Weights of a small GPT-style language model, trained from scratch on English Wikipedia: 21 layers.
Each number is 50 + 10 x the weight over its row's rms, rounded and kept within 0 to 99. Layers, rows and columns count from 0. The size before them is the row's rms in percent of the matrix's.

# layer 13 MLP down (transposed), 768x192, rms 0.0593, rows 155-191, columns 0-95
020:49 48 41 34 52 51 52 61 62 54 50 43 37 46 56 37 57 34 49 60 40 51 60 58 68 50 37 53 36 49 45 51 39 50 69 42 46 63 59 48 51 42 53 46 32 56 44 45 61 49 49 38 49 44 76 41 47 43 35 61 36 37 39 38 30 52 50 37 52 46 39 41 69 58 65 56 29 49 50 50 38 65 65 38 49 36 76 37 32 43 53 51 54 55 37 48
088:47 50 43 49 44 65 50 36 58 55 55 60 53 51 51 44 40 58 52 53 44 49 43 65 63 61 77 72 39 47 44 68 50 44 59 68 52 64 51 39 58 71 24 51 59 40 43 53 46 45 42 67 58 48 58 69 49 59 63 46 59 51 44 58 32 71 34 54 64 47 39 56 51 41 61 44 56 40 59 53 44 49 31 64 37 50 50 69 42 66 60 48 43 45 47 41
137:37 57 64 29 57 50 53 53 64 43 52 37 48 59 61 41 50 42 50 52 55 55 74 63 42 43 50 31 54 54 45 50 53 42 44 36 54 50 49 57 43 59 56 45 55 29 45 61 42 73 79 51 59 49 54 43 60 26 45 47 50 44 43 56 57 42 51 39 50 47 47 34 43 59 46 50 44 46 44 64 35 55 52 35 44 37 56 56 38 62 51 35 46 50 53 72
090:51 64 41 46 44 56 57 43 54 58 32 60 56 58 44 62 31 57 53 39 57 66 61 55 57 62 32 50 45 67 48 53 65 70 40 42 62 45 52 61 63 35 64 24 45 45 55 40 58 36 60 49 35 44 40 47 70 46 62 73 64 49 55 59 43 53 45 53 59 35 76 68 44 53 34 46 43 47 51 49 32 49 51 60 47 58 59 55 32 39 37 60 39 38 64 58
117:39 58 43 50 60 52 60 54 63 47 71 57 53 48 62 61 39 60 42 34 62 52 44 55 57 70 57 36 55 59 60 43 39 48 50 39 50 49 40 60 72 38 61 46 46 66 45 51 52 48 40 38 57 47 47 56 44 46 51 44 40 66 51 51 54 59 55 47 49 50 41 44 45 59 36 50 48 54 48 36 32 48 51 62 39 54 59 49 60 58 46 59 45 48 33 10
095:58 48 56 54 38 48 42 49 59 41 55 54 52 39 42 46 28 42 41 52 61 63 35 40 58 42 49 45 49 41 49 49 40 55 70 55 45 67 41 49 62 62 55 41 47 54 67 39 59 61 34 47 41 49 32 55 55 53 51 50 44 42 44 48 50 69 52 62 43 57 52 38 51 56 47 44 72 49 38 53 54 40 55 68 65 51 58 65 58 49 47 59 55 57 46 30
092:18 52 58 56 48 59 45 60 23 35 48 52 51 35 40 66 43 34 57 54 44 52 57 49 60 72 45 59 30 60 49 59 36 54 59 48 32 44 43 53 62 37 28 42 48 47 53 56 46 37 34 49 45 38 44 53 72 61 57 59 38 52 47 57 46 41 51 56 42 47 52 47 49 44 51 61 53 40 61 46 48 51 44 52 56 57 58 46 43 54 59 78 60 43 45 37
121:44 52 57 48 45 61 58 46 58 56 53 44 60 37 60 54 61 60 36 42 57 34 69 52 66 59 45 41 49 62 35 42 63 46 54 50 56 42 46 52 48 47 51 47 41 51 44 54 54 53 51 33 40 54 46 33 54 31 48 51 54 62 37 55 53 38 59 29 65 62 37 61 56 52 39 40 60 62 59 37 64 50 66 39 47 47 60 46 40 61 61 49 44 59 66 65
104:39 52 38 52 52 57 44 73 55 43 30 42 46 53 58 42 52 46 45 48 53 63 81 48 61 48 52 58 58 50 57 53 45 58 47 49 37 75 53 39 50 49 71 65 42 62 51 36 37 57 65 52 55 55 39 54 49 55 49 56 58 57 43 40 43 45 58 44 61 49 68 60 52 36 41 55 50 55 54 45 51 31 38 44 54 48 50 57 40 57 34 46 43 46 53 58
180:32 45 63 46 40 55 62 58 56 51 46 43 64 34 52 46 35 39 37 50 68 41 57 42 54 49 55 29 63 50 44 53 55 53 65 43 65 44 68 57 35 56 60 44 67 53 48 43 54 38 67 58 46 48 53 42 42 36 47 57 49 62 54 49 64 58 38 56 33 45 34 55 33 54 42 38 54 47 29 52 41 54 66 70 72 62 53 50 41 61 42 44 54 51 41 52
108:51 60 49 60 32 63 52 49 46 48 33 46 43 52 39 44 57 51 45 45 60 41 30 32 42 57 44 62 39 51 43 43 64 58 58 43 58 59 52 33 44 41 50 32 40 52 24 57 50 28 45 53 52 51 45 52 47 38 26 46 64 49 38 62 67 53 39 45 40 44 53 45 50 53 49 40 42 55 46 43 59 58 60 44 63 52 52 59 43 57 51 37 54 37 43 70
108:50 51 49 50 53 94 65 45 66 54 55 56 57 56 62 38 45 52 50 38 47 55 54 55 50 68 65 36 65 55 37 48 58 59 53 51 43 71 61 51 44 52 67 58 37 45 49 37 37 57 49 43 39 52 62 70 50 58 39 37 47 59 46 58 45 42 48 29 57 38 56 52 52 45 31 52 56 42 58 51 51 41 52 34 57 52 59 44 49 36 40 41 78 29 47 61
112:39 30 40 64 57 65 48 45 65 41 46 46 68 28 48 39 65 56 46 27 67 56 54 65 48 53 47 58 62 57 49 72 60 39 41 65 42 55 66 53 55 51 44 37 43 48 47 50 67 57 41 34 42 52 47 54 53 32 39 46 46 58 48 55 50 59 61 55 31 43 53 59 66 32 47 66 41 49 63 44 49 51 53 40 58 50 38 50 60 43 58 53 49 48 54 57
076:35 54 56 49 49 45 43 59 34 51 58 52 60 52 47 52 45 48 48 45 52 52 35 46 37 53 34 50 58 56 62 51 43 61 62 40 40 40 32 40 59 56 43 48 55 69 61 39 39 29 53 57 60 57 39 42 60 53 51 66 35 72 44 69 52 67 54 58 50 45 49 66 43 62 41 53 57 43 39 42 36 28 48 38 47 41 48 55 56 59 58 54 66 43 52 47
139:64 28 51 44 47 39 54 57 44 74 56 58 63 59 55 61 51 47 49 45 46 65 34 52 53 72 50 38 50 35 64 41 47 50 46 41 40 58 51 55 57 53 35 47 64 44 49 70 41 47 39 44 52 55 41 62 56 56 41 38 52 40 63 44 48 34 37 36 52 43 38 58 52 62 42 54 58 51 28 36 52 55 59 52 58 59 61 36 71 57 33 60 53 43 47 29
116:51 56 49 59 29 55 35 51 33 45 57 43 39 44 49 53 59 57 57 49 49 41 50 53 36 44 55 48 67 50 42 40 63 42 56 37 50 67 54 42 58 43 41 54 52 52 45 37 47 62 41 41 33 45 61 34 43 43 55 50 56 51 59 57 57 58 53 60 38 59 59 56 37 67 39 48 67 61 49 46 66 51 65 51 69 59 65 45 47 54 61 52 30 37 55 47
102:65 60 47 42 19 58 46 48 52 54 38 52 52 55 51 48 45 40 31 35 64 45 55 57 56 50 46 62 69 58 27 42 44 50 64 36 57 47 50 55 79 46 69 30 45 59 60 51 62 42 41 67 49 67 47 56 59 48 46 54 41 54 52 58 68 49 46 53 59 41 33 56 42 64 58 51 43 49 47 45 33 44 60 57 52 55 35 44 49 61 52 51 65 56 60 57
112:58 57 63 38 48 36 53 42 43 51 52 50 59 66 37 55 63 31 58 51 41 38 53 35 61 57 41 53 56 53 43 51 70 48 65 42 46 51 37 38 16 53 50 67 34 46 39 49 52 36 62 49 50 33 50 36 52 55 54 32 58 56 43 55 40 38 51 51 40 46 46 37 54 61 47 44 55 57 66 52 36 41 59 55 31 36 79 53 40 40 56 30 47 37 52 52
098:35 40 52 43 45 39 54 59 40 47 44 35 57 63 40 40 67 57 56 54 45 42 61 63 37 52 57 47 58 53 37 52 57 37 50 45 49 45 56 49 47 47 62 50 54 55 51 66 53 54 59 48 46 67 43 45 36 34 55 50 52 38 55 57 56 58 49 63 47 39 38 47 61 70 65 51 47 51 56 52 46 47 50 67 57 38 61 32 38 55 55 52 35 47 52 33
103:49 63 41 43 54 58 45 38 25 44 48 41 50 58 56 63 46 59 38 53 59 59 36 55 57 43 67 40 45 64 51 46 43 47 33 57 30 61 52 59 69 41 49 58 31 53 58 45 45 30 61 50 51 53 55 61 64 52 45 43 55 32 54 50 54 46 64 51 37 28 44 51 46 49 58 27 53 51 58 53 39 37 41 36 58 53 62 40 51 64 53 66 41 42 54 59
078:40 43 55 56 46 51 57 37 38 50 54 49 63 40 36 51 30 52 56 53 63 76 35 59 31 42 54 47 49 66 54 59 42 72 64 36 46 30 41 34 64 47 37 52 51 49 52 26 62 39 29 64 40 51 37 58 58 50 48 53 57 51 42 53 54 62 55 42 32 58 51 52 39 52 38 55 50 56 34 40 41 46 46 42 49 68 60 58 49 55 46 68 56 46 63 36
089:58 69 50 44 63 58 51 41 27 50 45 49 58 42 31 75 41 32 51 66 46 66 61 54 58 52 56 41 53 55 59 53 50 61 51 41 40 43 48 40 33 66 37 71 45 44 53 54 55 58 37 63 51 40 42 52 50 61 40 59 49 49 38 46 40 40 48 72 62 35 48 62 55 55 51 62 48 46 50 56 53 44 55 60 38 59 47 65 60 57 48 57 63 55 53 60
109:47 42 48 52 39 61 61 36 61 41 59 36 58 40 53 52 59 53 56 47 43 55 49 57 58 51 65 60 37 51 51 45 57 43 54 71 68 48 43 59 38 68 42 46 34 59 58 50 49 53 49 35 64 18 50 61 35 48 58 57 38 32 45 44 48 48 51 50 29 44 44 53 50 59 40 34 67 58 58 53 67 33 44 56 48 50 52 63 47 58 49 52 47 29 48 51
104:56 56 51 41 52 46 51 56 40 37 50 42 40 45 53 40 48 47 51 45 45 35 50 44 49 49 59 51 54 51 55 66 52 49 58 54 57 48 62 53 38 61 48 54 59 49 50 30 57 66 40 53 48 48 49 39 45 33 20 62 63 46 53 49 44 58 66 38 50 54 39 37 49 63 72 42 42 59 40 56 35 65 42 72 74 46 42 62 46 33 56 53 49 49 35 55
077:39 49 51 32 54 73 42 44 32 60 57 44 51 43 29 44 38 34 52 45 57 52 42 49 26 52 29 54 52 69 48 66 37 54 60 40 35 47 59 52 59 50 60 50 40 56 51 33 52 47 38 55 50 55 59 52 64 48 63 58 44 48 43 47 64 54 62 58 67 56 55 73 45 68 41 35 55 56 59 51 66 25 56 55 45 68 50 47 38 58 59 44 55 63 50 50
114:45 51 48 47 45 52 46 49 70 55 52 55 41 39 52 42 48 49 59 40 49 41 53 69 58 41 39 46 47 44 40 55 54 42 48 40 40 54 58 67 51 55 49 45 59 49 54 59 50 45 39 69 41 74 50 39 37 37 53 52 75 53 44 23 45 46 46 44 73 64 42 54 40 50 44 51 45 43 50 48 46 34 77 56 48 39 52 34 64 34 50 37 52 60 46 48
129:35 62 45 57 46 56 42 55 53 78 45 53 66 43 48 61 58 47 65 49 38 49 51 64 39 42 36 46 47 48 35 60 60 43 43 47 31 42 68 59 65 52 56 70 55 57 52 64 51 40 36 48 43 44 55 43 70 40 57 50 50 59 52 67 45 37 59 58 64 59 41 56 35 43 68 65 35 50 52 58 75 50 60 47 46 50 35 53 52 45 40 41 33 45 46 42
103:36 46 37 54 44 55 49 50 53 53 49 55 81 43 39 50 60 54 39 58 45 59 47 48 57 39 57 59 50 60 48 62 41 41 56 41 54 46 63 18 53 63 56 45 71 50 61 42 49 43 59 54 27 58 45 44 58 30 49 70 48 59 46 70 62 56 70 57 51 53 37 48 48 47 46 50 41 57 54 58 43 41 54 59 67 50 57 48 61 59 46 60 45 48 46 49
110:64 41 63 51 37 63 52 44 29 77 38 58 41 48 46 45 47 49 62 35 38 60 56 63 31 57 50 58 58 54 48 39 49 66 70 47 69 69 43 46 51 50 36 59 61 39 39 63 39 51 37 44 58 47 53 47 40 52 46 53 65 34 56 63 52 64 63 55 50 51 54 46 39 52 44 48 34 43 40 29 60 40 43 57 46 54 40 41 53 35 55 41 50 38 72 47
083:64 68 56 60 42 59 48 61 73 53 61 43 26 70 43 31 43 47 42 47 54 51 62 66 55 41 57 54 66 50 65 54 54 55 45 56 48 48 37 52 47 44 43 29 53 65 61 59 47 59 53 45 57 35 44 57 46 63 43 46 58 39 49 52 59 33 47 40 27 44 57 59 64 43 48 32 57 67 47 46 55 42 51 52 41 57 39 55 51 42 38 41 62 44 37 31
013:41 54 49 53 53 74 57 31 58 58 51 49 49 51 48 59 42 62 53 71 38 50 46 53 40 57 45 32 64 59 42 52 57 51 69 49 47 64 54 56 32 52 49 54 24 53 51 57 51 49 33 46 48 54 48 55 56 46 54 32 46 49 63 52 45 50 44 58 35 46 54 47 65 46 40 50 41 63 55 37 35 47 50 55 52 61 46 54 58 47 70 72 52 47 54 33
106:37 55 50 41 40 81 51 43 52 49 44 68 54 60 57 65 58 43 40 80 44 49 38 51 52 54 75 55 47 52 53 37 60 69 69 35 52 53 51 43 49 46 64 40 48 46 57 38 54 44 54 46 55 45 47 52 48 53 43 55 55 43 33 67 55 56 59 39 48 52 51 51 62 48 45 57 56 41 43 45 45 55 54 60 51 45 30 39 62 65 57 38 63 34 59 31
103:35 52 51 39 44 49 66 53 70 49 38 52 51 60 50 67 48 47 50 33 42 49 64 48 37 56 49 47 42 46 65 45 67 53 50 33 52 48 72 65 43 26 56 48 38 60 59 44 47 51 48 51 57 48 38 68 59 47 40 54 37 46 44 69 46 26 51 32 57 44 40 47 58 63 29 62 59 53 40 46 46 46 37 62 70 40 46 58 44 45 63 37 43 49 54 45
096:52 72 46 23 49 65 48 52 63 68 58 70 54 53 53 46 55 50 44 58 55 65 45 65 50 61 40 47 64 53 29 50 55 55 39 43 47 41 50 40 60 44 49 53 71 47 45 49 59 36 45 47 49 50 48 63 49 39 48 38 43 47 53 46 41 43 55 62 53 41 43 47 51 71 45 45 43 32 66 45 39 51 59 64 69 35 51 57 48 43 52 60 49 48 56 47
116:50 48 64 71 58 56 51 43 42 65 60 47 39 31 42 50 50 51 50 41 52 38 44 50 49 46 41 40 45 50 48 61 31 37 36 42 48 41 37 61 49 34 41 79 51 39 54 42 53 45 48 55 37 55 46 51 57 62 59 51 43 69 70 49 49 29 46 50 50 63 52 52 37 65 22 52 47 44 60 47 52 61 64 59 48 43 82 53 48 47 72 33 49 60 40 45
132:46 53 55 35 56 36 42 45 53 57 44 58 55 55 42 50 56 49 43 39 47 45 45 73 35 52 46 27 56 44 49 46 53 40 56 33 52 51 32 44 50 55 49 56 44 60 49 60 36 63 37 35 42 44 62 46 62 51 74 61 32 31 55 55 58 69 52 26 42 56 41 44 61 61 56 57 61 63 38 48 44 59 33 61 54 42 37 31 44 54 70 62 56 50 58 44
102:38 52 46 44 62 64 41 50 57 53 56 50 54 50 52 57 44 50 45 96 54 67 44 53 52 60 52 52 50 70 47 53 43 48 39 53 61 57 42 52 52 48 45 46 44 59 46 43 63 53 48 72 48 60 55 51 47 58 51 48 52 48 59 51 42 56 42 54 55 51 54 52 50 53 52 47 46 49 49 55 61 46 46 53 43 48 39 59 58 47 45 55 50 49 57 42
# layer 13 MLP up, 768x192, rms 0.0623, rows 156-191, columns 0-95
098:45 49 66 47 51 42 35 43 61 59 65 35 22 49 44 36 42 52 48 50 62 58 53 48 48 39 50 54 60 49 50 65 39 62 46 55 43 40 42 57 61 43 49 68 57 53 33 53 61 57 26 67 35 39 61 33 29 70 42 46 55 46 54 64 55 50 62 65 25 36 50 65 48 51 42 41 58 47 48 56 47 61 50 33 37 47 43 60 72 45 35 52 43 65 57 28
123:50 32 42 60 51 44 49 70 64 46 52 63 62 65 58 76 36 52 46 42 57 44 20 33 49 51 61 50 65 48 48 45 54 46 40 50 50 57 60 46 43 60 60 43 47 59 48 43 31 41 47 60 53 30 56 42 56 64 47 61 52 37 51 50 33 67 58 52 22 50 63 35 49 58 43 50 52 47 45 49 48 64 40 45 49 59 50 44 51 44 44 56 66 56 58 50
097:58 32 62 46 59 49 64 39 46 35 58 50 39 40 52 66 42 40 24 40 66 38 39 49 53 33 63 48 42 55 44 44 51 39 50 43 55 58 56 64 30 59 47 60 48 59 40 42 50 49 60 40 41 68 50 47 29 55 60 51 45 54 37 50 43 64 54 45 37 48 39 58 47 52 28 48 48 42 48 46 63 44 52 58 41 57 47 33 67 44 60 57 64 40 53 40
110:52 41 31 53 70 44 54 50 61 50 59 49 43 54 59 65 57 38 46 29 54 40 52 54 57 54 55 49 52 45 75 48 64 35 57 67 65 50 47 54 40 65 54 42 44 65 36 50 52 59 52 43 55 38 38 41 49 51 57 61 54 53 46 66 50 52 43 55 43 45 39 48 67 51 63 37 55 43 46 54 60 50 52 44 55 54 29 53 36 54 63 42 50 48 38 37
099:61 52 36 52 48 47 53 40 59 57 44 27 56 45 47 47 59 41 49 47 51 61 41 43 48 63 55 61 63 49 48 65 42 76 16 57 32 47 76 48 36 40 37 41 29 57 52 52 48 59 44 53 41 36 56 44 56 63 51 58 52 44 63 48 46 39 55 36 35 38 72 54 48 38 59 34 51 64 52 41 47 50 55 36 60 32 34 61 64 43 55 49 35 53 51 73
098:59 50 47 47 53 37 55 44 52 69 63 36 51 63 40 44 57 56 47 36 57 43 55 54 36 43 61 29 56 48 27 58 42 71 44 46 48 45 49 44 54 46 67 59 49 55 64 54 40 44 25 60 31 45 53 49 40 63 54 67 54 51 39 42 65 41 59 63 38 35 58 60 47 39 52 45 50 53 51 38 59 36 33 50 26 43 46 48 58 43 47 47 45 29 43 54
109:56 49 67 58 49 46 45 51 57 64 53 47 39 47 71 52 45 46 38 41 53 68 61 46 58 65 52 67 58 46 41 36 65 73 47 24 52 46 30 44 55 44 31 43 36 47 56 49 32 40 57 52 49 42 46 60 44 59 57 67 51 62 55 32 41 45 53 64 40 52 64 38 60 33 34 52 55 61 58 69 43 29 41 43 51 53 55 48 60 46 57 68 44 50 43 55
105:42 39 47 35 38 44 47 55 47 37 64 37 39 44 69 54 59 43 56 48 59 55 62 42 43 44 61 45 66 49 46 54 57 58 45 36 40 61 49 64 45 54 42 45 54 53 33 53 51 62 47 46 52 56 64 38 39 54 63 57 33 52 50 64 54 64 32 52 40 35 51 31 63 51 40 48 43 48 42 67 41 49 38 72 41 47 22 56 54 53 53 49 54 65 48 22
141:38 44 54 53 56 27 49 44 49 52 56 37 51 42 56 49 42 54 46 42 42 33 42 52 43 26 74 47 46 54 36 51 51 45 48 64 43 51 38 66 48 46 28 32 28 37 50 50 61 61 53 45 55 44 71 42 30 48 66 55 55 64 61 62 53 44 26 62 44 51 42 49 56 45 45 48 41 47 48 62 61 46 36 59 44 64 29 63 38 57 47 57 63 65 59 42
110:46 42 56 22 49 42 71 48 44 48 52 60 61 40 39 65 59 45 50 44 35 58 45 16 48 41 46 45 43 47 57 50 43 57 35 57 46 49 58 61 39 43 40 70 45 46 37 61 49 53 55 56 39 48 49 36 48 40 71 40 43 47 42 58 62 59 58 41 49 44 57 52 46 46 44 45 45 39 48 36 43 47 45 52 39 38 43 57 56 39 59 55 50 46 47 52
107:75 48 62 50 34 48 71 61 62 41 46 50 61 65 67 45 44 39 30 47 43 58 41 37 64 50 50 61 63 54 40 45 71 41 30 51 60 40 49 54 33 56 50 55 47 45 42 46 48 48 54 54 61 50 55 57 44 52 67 44 34 55 42 52 47 58 43 60 59 55 53 45 58 58 24 49 60 48 61 56 45 37 49 49 60 63 47 42 63 52 40 65 60 52 26 54
110:43 48 45 46 49 44 62 86 49 44 71 49 45 67 53 46 50 38 44 48 51 71 47 43 43 42 50 35 69 53 63 51 56 52 40 39 42 40 48 50 31 58 57 51 52 54 46 47 57 52 58 51 68 51 50 35 57 52 61 46 34 48 70 57 44 54 46 56 32 57 36 33 54 55 54 38 65 66 60 47 38 55 28 59 63 42 45 45 55 56 51 42 34 51 56 56
086:49 49 54 47 59 54 51 61 62 56 50 42 59 75 63 54 53 56 34 40 43 73 57 25 55 46 61 69 28 48 37 43 62 45 44 36 70 40 58 57 47 55 42 55 53 50 65 48 43 38 49 54 59 52 45 42 57 50 43 32 38 64 43 29 36 43 44 63 52 43 56 46 59 44 47 57 41 46 39 49 44 45 50 53 28 47 45 49 62 60 51 59 51 55 54 53
127:47 63 62 53 48 45 41 48 41 49 50 53 37 48 52 58 46 74 45 48 54 42 33 51 49 32 44 62 56 55 39 60 63 48 47 44 35 55 35 59 54 58 51 50 32 56 51 47 42 55 34 57 48 41 45 56 51 72 60 49 49 52 61 59 41 23 54 59 55 41 47 38 57 44 34 52 59 61 45 61 76 35 38 55 67 62 52 46 37 70 30 50 50 38 57 62
115:61 54 44 49 28 46 59 58 54 49 65 36 42 67 61 54 35 47 59 45 47 37 63 53 41 54 64 48 53 51 55 51 49 53 48 61 61 70 54 72 53 54 59 50 54 52 47 63 44 58 52 51 50 37 72 65 47 53 50 51 57 34 49 51 47 51 55 72 41 60 44 51 51 49 33 32 40 45 57 53 40 46 47 62 64 66 46 58 41 45 39 52 46 43 49 39
110:47 44 46 48 46 47 65 59 55 46 46 50 33 53 65 48 43 57 53 44 37 36 61 57 55 58 54 53 53 54 58 54 57 50 50 59 64 72 48 53 45 71 43 55 61 43 55 57 38 40 54 47 48 49 66 49 48 54 55 56 55 47 47 38 48 57 51 51 48 60 46 45 47 47 52 24 46 41 48 43 46 62 43 67 48 68 51 45 57 58 43 66 58 33 48 34
107:42 46 44 43 45 45 70 39 49 58 55 36 41 54 53 50 51 63 39 41 46 54 62 33 74 55 64 48 63 54 55 37 71 48 41 60 48 56 48 47 58 36 45 58 61 55 57 59 48 41 29 55 51 42 35 45 39 44 56 58 36 44 67 64 54 42 37 33 58 34 54 54 47 57 39 39 44 30 38 58 56 54 27 50 34 57 42 68 52 59 31 72 41 44 46 40
103:45 49 39 45 56 46 43 69 67 48 74 45 38 50 71 53 51 44 46 44 57 42 53 59 57 40 61 62 62 56 59 47 41 29 40 47 67 50 70 49 45 54 57 47 51 63 49 43 44 54 35 48 52 52 59 35 35 64 58 69 50 51 64 70 47 41 46 59 60 59 46 64 49 48 44 47 53 41 34 50 48 49 39 47 50 44 51 50 44 51 42 64 44 47 53 40
109:59 66 53 53 70 36 52 51 38 46 41 46 44 67 61 53 55 40 36 43 32 60 52 56 42 48 62 42 39 48 38 49 70 50 40 44 62 46 64 62 40 39 53 59 50 33 57 50 59 52 39 45 50 49 58 48 31 50 54 45 44 48 50 49 46 35 48 49 56 54 63 56 60 58 31 60 52 47 57 56 54 28 36 47 33 69 58 46 49 62 48 62 38 62 38 36
088:49 55 44 42 44 48 55 60 53 50 60 42 57 53 66 54 52 70 51 41 40 49 63 41 53 55 64 43 49 53 31 39 70 46 43 45 61 38 43 40 39 56 60 52 64 59 49 55 43 40 61 41 43 51 42 52 35 47 59 50 35 61 38 25 55 59 28 64 57 49 42 53 54 40 68 48 39 52 54 50 52 40 37 64 57 38 25 43 61 42 52 46 47 28 50 55
098:48 20 52 46 33 54 58 56 62 53 43 53 50 58 42 56 31 67 28 48 66 38 43 42 35 48 47 46 47 52 48 52 54 32 51 43 69 62 37 67 58 40 47 47 57 65 40 37 38 50 52 59 32 45 63 42 44 62 48 39 49 46 46 59 59 56 41 42 34 46 25 44 49 46 45 43 59 55 46 57 34 63 37 55 45 47 52 47 35 43 47 48 48 45 38 39
108:65 61 60 53 52 27 49 56 42 42 50 44 60 28 55 51 56 52 29 37 65 57 48 53 46 31 52 37 57 48 48 42 67 60 59 65 55 44 41 65 42 58 17 35 38 40 57 54 28 50 45 41 51 48 47 48 34 47 48 39 43 53 43 53 61 50 29 47 51 41 42 64 46 67 36 47 38 62 28 50 67 42 39 64 52 56 43 54 32 55 63 59 37 46 68 43
106:59 38 58 40 64 40 52 63 58 45 43 53 49 49 56 46 35 44 33 33 36 42 35 57 46 55 43 53 32 52 55 54 67 46 53 48 58 39 54 56 24 62 54 45 53 46 37 47 50 62 50 54 54 55 56 51 63 65 49 64 55 60 51 40 54 58 53 58 44 43 47 46 56 68 53 53 68 54 42 41 70 60 39 60 53 57 54 40 42 72 48 47 47 42 26 47
092:44 43 40 48 39 54 49 69 72 37 53 51 60 60 76 52 46 62 53 50 39 64 36 47 53 54 62 69 55 52 53 47 68 36 50 50 56 58 58 59 44 59 39 33 47 43 52 61 62 57 53 46 66 56 52 53 47 53 55 41 37 60 56 49 21 60 35 51 49 55 55 29 63 48 52 47 32 60 48 52 44 56 44 54 57 59 48 65 47 59 42 81 47 36 47 39
110:55 44 42 48 39 43 48 64 66 46 57 35 43 42 58 57 56 52 34 48 64 40 42 36 60 41 53 62 60 50 52 54 54 25 30 52 47 65 34 47 46 52 58 53 47 49 52 58 44 50 53 55 45 44 51 55 44 65 47 65 41 51 71 56 63 45 45 63 50 55 56 51 53 42 52 31 46 75 55 56 36 46 47 57 53 67 43 61 57 54 45 51 42 47 55 45
115:57 32 39 54 56 56 56 44 53 51 59 37 48 22 59 63 47 71 47 37 43 32 60 56 55 46 64 52 60 48 34 54 38 63 46 69 40 56 33 62 50 60 45 61 45 52 50 39 49 75 49 46 46 46 52 39 40 33 51 61 49 59 55 62 56 51 51 56 45 58 43 57 49 40 23 52 62 48 48 61 51 46 52 65 38 45 57 45 67 52 34 48 40 57 53 34
106:34 23 55 39 51 52 39 63 63 61 58 50 52 61 72 48 35 48 25 45 47 55 50 39 62 43 55 41 44 63 47 37 73 41 45 41 62 59 50 47 26 64 55 59 64 58 50 57 56 36 51 52 60 57 37 43 60 61 43 50 45 65 49 47 45 54 52 64 49 61 47 54 54 48 42 50 51 45 41 61 44 44 46 48 54 47 51 56 59 79 38 67 60 31 41 51
106:50 44 56 41 51 32 54 57 43 46 47 49 61 63 70 45 52 56 53 43 48 44 55 44 36 45 60 56 61 45 37 65 50 45 50 57 75 49 50 50 54 53 59 64 62 49 49 65 42 47 42 50 31 27 56 26 43 42 49 37 49 41 54 52 57 56 64 67 59 56 48 52 70 57 49 39 43 64 60 46 40 28 34 59 44 47 29 42 65 39 41 57 42 56 62 34
092:27 50 49 36 54 51 58 49 46 38 41 70 55 47 41 58 45 74 55 49 58 42 27 34 55 53 65 60 42 51 72 52 50 55 37 63 42 52 45 57 42 31 47 66 41 44 52 55 45 48 43 59 49 56 36 36 41 62 63 60 49 40 61 46 40 42 40 49 40 43 52 42 43 59 44 48 57 46 67 62 45 63 48 37 31 44 53 42 59 61 56 58 40 56 55 59
020:60 37 55 53 54 33 69 59 58 51 50 53 47 50 52 64 51 53 45 36 55 62 43 51 55 59 62 49 72 56 46 48 59 30 33 49 51 46 45 46 48 45 47 58 51 78 43 48 54 50 41 55 44 33 58 53 45 54 54 47 58 52 44 44 53 41 27 50 48 47 49 52 65 56 49 50 42 56 66 63 46 46 41 53 43 48 33 48 54 49 47 60 52 38 45 40
112:61 50 45 54 54 45 69 48 49 60 49 40 40 43 59 76 54 50 38 49 36 50 36 63 53 43 44 44 57 55 50 58 48 63 35 58 49 55 43 51 27 61 47 43 53 51 43 37 65 42 46 52 30 44 62 47 58 53 66 67 38 47 63 51 61 43 54 52 38 44 48 60 51 32 58 50 50 58 53 53 61 42 54 57 53 38 37 45 45 53 54 57 62 36 61 39
103:63 30 54 57 65 41 72 60 38 50 55 36 50 53 68 58 57 63 40 33 62 47 49 52 53 29 45 47 45 56 46 47 50 42 42 57 58 48 53 41 49 71 62 66 43 64 51 61 61 61 47 54 46 43 37 57 47 35 42 47 41 75 39 57 49 39 33 61 56 54 38 56 57 42 49 53 62 52 50 58 62 27 39 74 39 62 56 51 48 52 50 46 43 36 39 56
106:46 57 32 35 41 48 57 54 45 53 70 43 45 53 40 57 45 53 58 48 56 51 39 45 35 52 48 37 53 51 45 49 45 54 32 51 65 57 36 66 35 61 42 56 50 66 37 65 59 68 41 65 40 58 73 35 42 59 56 50 26 58 64 55 61 46 55 39 42 38 47 53 47 49 37 38 42 44 61 40 59 55 48 53 50 44 40 72 48 35 61 47 38 55 46 42
118:46 33 48 42 56 44 55 70 66 57 62 63 46 53 80 49 43 60 37 48 53 55 32 38 38 60 55 36 51 57 42 57 57 60 50 62 46 54 40 47 54 43 54 63 65 53 45 45 50 43 41 69 47 37 49 37 46 52 51 30 53 70 52 52 59 53 40 58 44 51 44 51 61 52 50 49 66 68 59 52 47 59 47 56 50 57 39 53 39 36 30 50 52 41 33 40
113:54 49 61 53 45 44 56 59 52 57 57 57 51 47 52 45 51 58 23 44 47 46 24 33 50 52 56 39 66 52 52 50 58 51 40 46 45 57 38 49 49 47 59 52 50 55 44 49 26 50 57 54 29 54 42 39 51 63 56 50 52 45 68 28 59 46 47 37 40 49 43 57 55 55 40 50 45 51 46 60 61 54 32 50 71 57 39 53 56 37 43 60 50 43 53 43
125:52 44 46 51 51 50 56 57 58 47 59 55 47 44 42 46 22 58 34 49 47 43 46 38 51 54 43 35 57 55 65 71 49 55 43 56 66 62 48 76 52 54 45 48 32 53 38 50 60 55 58 71 43 56 68 42 50 50 56 53 31 41 58 58 46 59 49 59 45 53 53 45 63 46 50 34 61 48 42 49 63 51 54 58 45 47 45 57 53 62 49 53 34 46 42 34